Part of a small language model's weights.
Training: a variant of Adam for these matrices, 124M tokens, 7575 steps.
Each number is 500 + 50 x the weight over its row's rms, rounded and kept within 0 to 999. Layers, rows and columns count from 0. Numbers have three digits each. The size before them is the row's rms in percent of the matrix's.

# up: layer 5 MLP up, 384x128, rms 0.136, rows 334-380, columns 0-63
# down: layer 5 MLP down (transposed), 384x128, rms 0.0936, rows 334-379, columns 0-63
up334 096:445524472452580496507577443516473396512536470514519511463569479492527560488496475469577582659363525513524454411522651520507571491523511488474496515539508545523424517603478458469487458520454467
down334 100:531526519532516530467482531543500514532422505468449439621590463489585487514460593591455422477527500506419482556438465500423464495575453508597433498567497455435528564459429439524575519490462530
up335 104:465493495396494531650438558585480442515610509492595519466484422523514493515500552553440519499466468484517520404488450460453513496403558466503527486572492525496618564537549423510446516500507424
down335 109:533476390487470490473616436529546491504463485487448507533587475504430471480493422548528491540418546443543498524505592514541561438590468502481475454382516444480401513464567512563587483441440506
up336 090:498508460506537503477505568484457419516510386485452414465519496434588533467562506534503558553513520533545505454480515482476468568375450458513533464506539454490523509468491524549456546533509476
down336 090:509483471423551563522548479462508487484482466543493367441476741520492471484462380460540494554503463454452493572505426470521516447512520437409503542491501473541506468447539447499432516525448526
up337 100:480510502547507521499503440500411553498494491576434513466456515509542501451508518459551506537462500385526558490544619510617507452390527516556439476522493470459585504522480548408477499528505455
down337 099:539528521414504514484536589513480476421524504525492589450480536569414500562555469515530538530534584509434496441499496449432473569517479486436651470483542473503511530469436501485599513566463516
up338 094:451435430549430501552541520489540488555455453530602533455589491473564610532472410531552454541348506495544452442508530517516640466432574485555477479447591493528410441541501508501506560509455522
down338 091:500491451480477409429555533569520435482512605474449550466520459440487543510632444540550494484509499550520417538556570535505444529455537489478523446475475348454553459449473535442591415551542614
up339 076:475466514462607568598472473557469517422499555509553498419543449379547470534445506528473497518509474631543579494505556506505535524473431509493498552545565475467433528554492475577519488483498425
down339 090:516567538428535490475496486528476507451470575463469448517492727489556486539509433430488493455472481422442392501428402509570491536481481576576506485565486521510564507473458434510469487558484526
up340 104:556470532407526559486469512424481461443524363459516515514440531586519517472517554493465600464447500510491534459478472432440500545419443438425474503538531598591536524459425441453530555491484459
down340 102:566545453452511505463404515449463501612531502417517459458493614408544482479482480499394448425596469536477535466564410612504543585560472517500512493491517448527385475434507555519498492523494437
up341 102:499471529583449422447450449473544456534599508568563514380541509523480455535538621503470570589461483487628455372423553467449481567476500571493493492534520603503440494510453429503485518485503420
down341 107:449510451402475458481489540539529532452505534463529602477543482493520458499485487415558555535442483540428530437484476497459388540477489474508502536474450533505475544456369613551578519512529596
up342 105:406334511431462612614482537501417397486478518471570572537521444521512558469489562523518566551509595415562468467524526491529554389488471374488449459470500432489526514560436475475441484508470522
down342 101:584566519480479501473483421412408471535433480462510419459530501402520463543496485510475561466460515508522442564478589527392509486526374534495533526444549429581519556450520552471519563494504526
up343 104:490571520440453445522506434634530532501516530569534559415453470618461556518511488412530584482431499492519404542533518431567538410449572500503498454591391469507491504550479514487482470466461557
down343 105:533504523478536563540492569513542506375584540423582478522504435569511526501676502469487442512484558498443502468479492524522517495503600458494583448514509467529444487469352425489455481543471564
up344 096:445559458450493520500520553462509506452515482491479446495470426528499528377532524371432521444472501535530516495601541525585568437405535543517482446516523449504551528521450513554569452631517453
down344 096:444481613520490537548498565454430530478510473495537524583521569499524437518534494422488468390441541509559585546461487496460392509460419503551430588517472556394554491435472513540452509487520476
up345 106:397459484478494554503509584512455614577420483466567547461525513555536490524529516513509427515474549546576399447593491378492517567490486520441481484546426556428454562530510451504441544552497542
down345 111:406452506531473468514565508529588524442586460400521488513546588447535449556535534414521485504517437469490549519501507509482479526499521473514501528561467492505573505466481549537469497472501487
up346 093:562437496508422557583554519568493525590492504510541511461468471521475442536577528461496607545487534540589513552444506436480543376453518527532513538521392524380500528487547440526450521489453516
down346 098:493489504488573414535512520545494532456476474453524452475403444527492546339573543494487535550511453559526498485559429515458462550501536492490467421576566475504542555519536508512475433505520508
up347 091:450556445427550489556455401455622415509492483499448488543509529490501593523599487526486432534508534480499391472441499378440618468492458495531505415557460629527488584497521518563521568525508487
down347 089:538508533563437589530456497365406457491413518414569497439520507408473476572578550520471492450498510581536546490431471504510496465572612498446568468500452499455421487446516575465479512556521570
up348 070:403516530388505556523561475532486474623503442557536477450536528499494461511485459510513473482571485465529550491412505486514487446537475475591416444525430496564523448549547467530461482499415498
down348 076:493542496445555425481482482545515498454533500478496506509436716428454532479525475494462480483574448496498511555511397525449487464498603461495570402454524452478480514463501527506493513611580489
up349 087:475458492481485520479512489538560459561538434453469495426472510519476447549571480485487587501439468400524561455601501519519573499464546555558386492506534563498546407486443502522582478439398429
down349 085:413482569568500444440443522535483487614549510559412582514441509524469520433486509521519524514506536510521540544532493345573455532462530427500585556585449501451457565566489497547445524471458558
up350 097:543486491485627496474548395450547544470567521577502540551505499595517606563449449519552438564428627506519402533533533499412486521461455446416500480542507497474445535586450538524555501486472523
down350 097:414448527549489458540491498507517473468541573459466467541441460474529517432483567529475560497496512534443483505502494478536499501490472554415546596577495599442501520460615488358432425547544421
up351 108:561516439431508474512467476456575399556403410469473521509521434552442447481499427610519539461471549499510535509496516448550524518474604474553502444552470582429539479493587514515540574515495473
down351 108:472492476454460515510576546486502495528455419565503585565464498496511490569546552426561423508498610471466455482485489458529402554538591413461507567509415543428484502524431490503468527532439534
up352 095:487470542439438544542480507473420468525493498521527586457451482489545487381485623484471505583446490481559529540533536431554533463418476511549500477490602415512500577477459509442497560463480480
down352 095:443519521498559521547546451457494428398485560473459588499491540490584528434489445601582440461488632505524496476543513524505516496485537505478430520524565607507502515523406522535533461427527455
up353 087:535378501549515452555487444550443456543488443486447508496461486481533455589527535550471577471477555476545475548541472525559445511444479498463310476510432465477507579462478421446547556505494466
down353 082:448585461422473545498526565490465468484424550483419519514448513470464419521447499463485487480541519467423580499517414434462450596463599518625458423467485506483544527481433452475522543545537501
up354 101:509567477361509448528475526571518547544583446518574480485499489564486502559455545494545515591447570484521438327536632518549511495496532478558506509478440427456575498601361502481482500463497476
down354 099:518467535646466573577485502461447404535431444522437500592387549520501506508614573489415543518442441448392465524457446495505502463472518490615499479492499582429457593537500498403497476444486436
up355 110:509576503525527476525539439497504513514475529565537509415475502506425489507458585520385523570460469409486525502549496369471548509445527411515462559542429550490576514539414462426473477474438458
down355 107:576519517529522495568553448477542502480404483547513567505483493524463488449537468446483461554453481463408524483472422432505481592374554534504497501570556537576440600600549558420494468505419529
up356 091:406510552478431482494381523467570456454536463553535472403539513515472534535439513495536522540486494535594368438593523469486598470473558428570505492415405541425387434571437586494518550512597492
down356 098:512453516533569524470556547520554512537546513409567568467514688451532523546512497491431393524440515456450515564427530411536469453578471551387569433471503478495559530474536530468450516523540427
up357 102:463495475486578480495510456597452517503501463524517516462507473518580647489467518440539483667476509496463522527533530448632528513472637444547428556512535511503454547564398494448517445562572558
down357 099:599505488463434527485484522515504502542586541491522491505541495393539464493551544463484517465478496498453541576574558556393550545581547594498601404510447526519480504457613560474477491560433470
up358 102:433440438380500491555537509548566521629567485537521584419515494608470568570476432549511435488480592488488459469560507460507484560534605492512463527508479470512469539489450450501509525494517504
down358 101:451493513489431444533493487474612591501470480485447545536508481525484588453397521547517550495551446464415543554482489569418495456475455465427456500514492462419540572432436528629375424489509596
up359 090:532474397507451470585485527462479485525483453507590492420508506461472563506484564483466509495419556417522514436503511415487562493378469464459505400482554475554528541472535515496497459487419468
down359 090:543572554501447531476416533560548572531536551499407565512599458471469431497416441510591467453479530477437421524498576441570526443493436468520475583612588460500457466468404524545512464507536626
up360 101:513449517479571504536528521540522465469590532495494541503458468535537502503498493480506506594359559518501476454473501520561488469485606424425502463568470529453511434528521518536519550511524505
down360 098:425491492502458415553485554590499592441510445440490486533507528356480550501557406502563468594600455597478484525530422541445669438509520488466581521481525452465495439482576508547535491561501559
up361 099:490510497528483448509476483545551495591428375595493551442511460546592585474418562526521475446512461473528381473441547357497531501458537459510558447459546453635513526556508503550534467511495479
down361 102:467471547536489542401549466527389438533436479498507560538545458551556578417429385455502492518417548516502434524572398507514453451460463519455562531504500535562499523536530549526395436500571552
up362 094:543441514502568541531534525503463535483535529513553495448472515463527443535529541512492476520567563430467530571533500438565397538462575415513464498517500502456529606474521419504509513577463413
down362 097:455583496514543471574507508511499479490502431561494451420366755492525490507434516443488537442444519502541517487554477455453545543486468502491523431472515481449531390451566445549472452520530509
up363 099:544515558440473473472480462475544480533615481561503468519581478506620595573393567545464533464500508541519497504353524445502568618472450452440495420517531560537538551481489514498527467543522431
down363 096:471604411518475544477496511435444458582423487503503459512463427601499496410530472446573525524571503461521436459450568483522477517593463395459516538498600560477498547530546563491511464454477532
up364 116:485514497445501481536480458531619546555532453506589531492485484558573519513390441584422524531451492505529539457450529544434571410518539463537497488476597532484467480542416468511541458521492541
down364 110:519493491480580443521494597504580486536555507444453460608460409500599436600564497576454393488415479642500506507523492452529442477438490516487511487481453580439518564419477491480512492493549532
up365 095:561478463412447542504563440527505503492519496454493484482523506519529538543574615503450497478503565518566467549511515498430432456532572477533455441552494558473506566506565405493453596459510557
down365 094:642590530447471590473490479460498506488530457475492593517497478437565501579469527444475421545508441578427500460493502578485405512473564521471615429427486535554468460573494541482413436484470502
up366 100:535605460499563579490496492493514482464504385601539512543449417580474592491454468527482489532514558483492539503500582445441613574454460545462551508448537419454398393516498481524527515428490508
down366 103:516483482570504482524503494554507482477525493437426507525436400455503484513479568586592463437437591509542523559460456489503523496566511418586453494535588496529402418488481506443526590520449532
up367 092:542435452488486528412544468500565500472580436472554539447399508492545443497529498541588517497403518446588550482486530534660538439438590424470382574572400536544515404494494510523580560475538499
down367 091:540468476520483437529462474512486458426564540524577486524537424427528480474426521465500525510599496515465500558502416558545653496519593606424466516483417530564478447501545499524530524439500514
up368 107:519444509491506513501557482499503517548465544560486551495455467574555532563460574562431533513467483465564441539510586541475493583455497398490509496460504487493577531641448457447521495464461521
down368 105:538491536496492497591463575535444483513413544488467422575468549542511434410462499562500545527526408362471479448506526424519497477412505594470549451538527579486447517486498516537424541541534481
up369 111:500501441559592447440539544526460488561532439502460497469447490575555490452577517550500456504505540515509453434568539381525502498391528564531571387473407455416409492525533508539574496533485476
down369 114:542440491513507502543536487549442503466461564559477522522456544557499456538609528489431529518514552510580523502571592540441508497517487361540543537529513509566544412433492390443536552444527471
up370 110:446510483493480661531534572545525482494539502477528595490570502481487458505557491486531412500479440441468477492482618479458444519416441481476454414563505417475460460447493568511520627519365501
down370 106:498493583491532513504529497574493572443494475444510428514508509599457518399406481576498442466581410565420427473498541522379536451417487511473445519502491467523455485506528501513600432579452437
up371 104:437511516524486604488483592406544412474483458484388518496444429584502495478443499564520468480504591526567512440542543428478506515451489410441511424545471583427566464572525457487558535542455592
down371 103:515562528456653481394517525491525453493439545446456479440491511550535538493550486475530480513434543429521501587440467581508469541435468462463498536452486558447501432525558563418509519509362542
up372 108:445498483592572531520527483552526515409496457467416526530490500543495533596495467631514440517410499480581467546524552442447427533497494506448457499529402525527476514528507457426540591466502481
down372 106:520500478541531544517475509437459491550499395487435599542554471468456534446487445441490493499485497595534436492518564411521509499493489431438594497470576545503484508460540476466483535411549453
up373 097:534428503432450507523498465519454523530557469485477600530528488440495582444415477590517595603506463489588407546413532536408558502457589507421480510538519475524538380474498482491532484447454471
down373 094:413577481566532466521536518506472460540426502454579530544495412454368451530562502452529522543561445426482507445546524418486405565538485514531474418525504520416463546537488499580510559588506449
up374 089:449499506534527579513420500505497507510487423565464467482473499443449538553517520501493495485470521519466558480512522476497461556472450418579368426476432507427491534535612461473470496567473418
down374 092:443455493482470469415509498490438538538496438573383469400505536583544516464483506406501458470494407387539514593516632482508559431484533547420511474492527454535524449474477485530510533540530558
up375 100:470519568499590547656437509544422520491551438505507477602493492548525472523444528555424594461549561550614492500419514442453584435497518485456398411573496532504520569489477470530507513536415485
down375 103:467499500510450523483477547413393497544523512524519419548497707507486518540585547451572445561541510482478467560461522487410533486574573459537562510499467430448488499537524487452589469505545447
up376 098:438503525503555569511427413432532445468542486514614538470588505549488564571358494540537481508442532432538512510483512476537542544543448424535360534505570523527518510539485493413506520379495489
down376 100:479499528532509480498510502559487575455485462372374531592503611482484550430526523567512497498459569538490457493411443532541550508419483525500515542423491453459433582477527573524449553522496421
up377 102:564549457461554532549477515488566469558480417525430489389519450493538403446507528508501560452498552486561456420511531576521479515390570499585511380471458490495492538548422500537554492505472485
down377 103:402469491504535518479468544559508402433385535498566474534532483545469473512482472510484545524480547544553546545475459517561493423610489506542423391520503483514462435501561625503522511577548497
up378 106:480471534507437438530498503497513519465497403570489590556472462535569541488538576593557488501494432452574444465490610434501463496440478484492506478590367448547446461540603571517490513408471539
down378 097:440523487465443447480523543483594497464411492454478394504497472485536487479443506668441515462477501480563547459452468525549586475487538520447520485391417453505563467453569467448506503489582537
up379 100:509501348462528541502519403487638496468501484490441521473428494509476526414544541600492462507435586486571464464499510452396585461477481403468531497481535458550534482547489506483586568486507470
down379 092:465452477518503550512405529463460557483487519507492565434539524392501606519577481510594489509462483541416492550491492642460519500574460580456483401465506472468503413571548456439519544490485424
up380 095:462474516427528526533567581609577582435409521499571513469529483515485495484486472539519497513437481571493424537514470483484533580443628467504488509574450562485524368504436470489497548465431550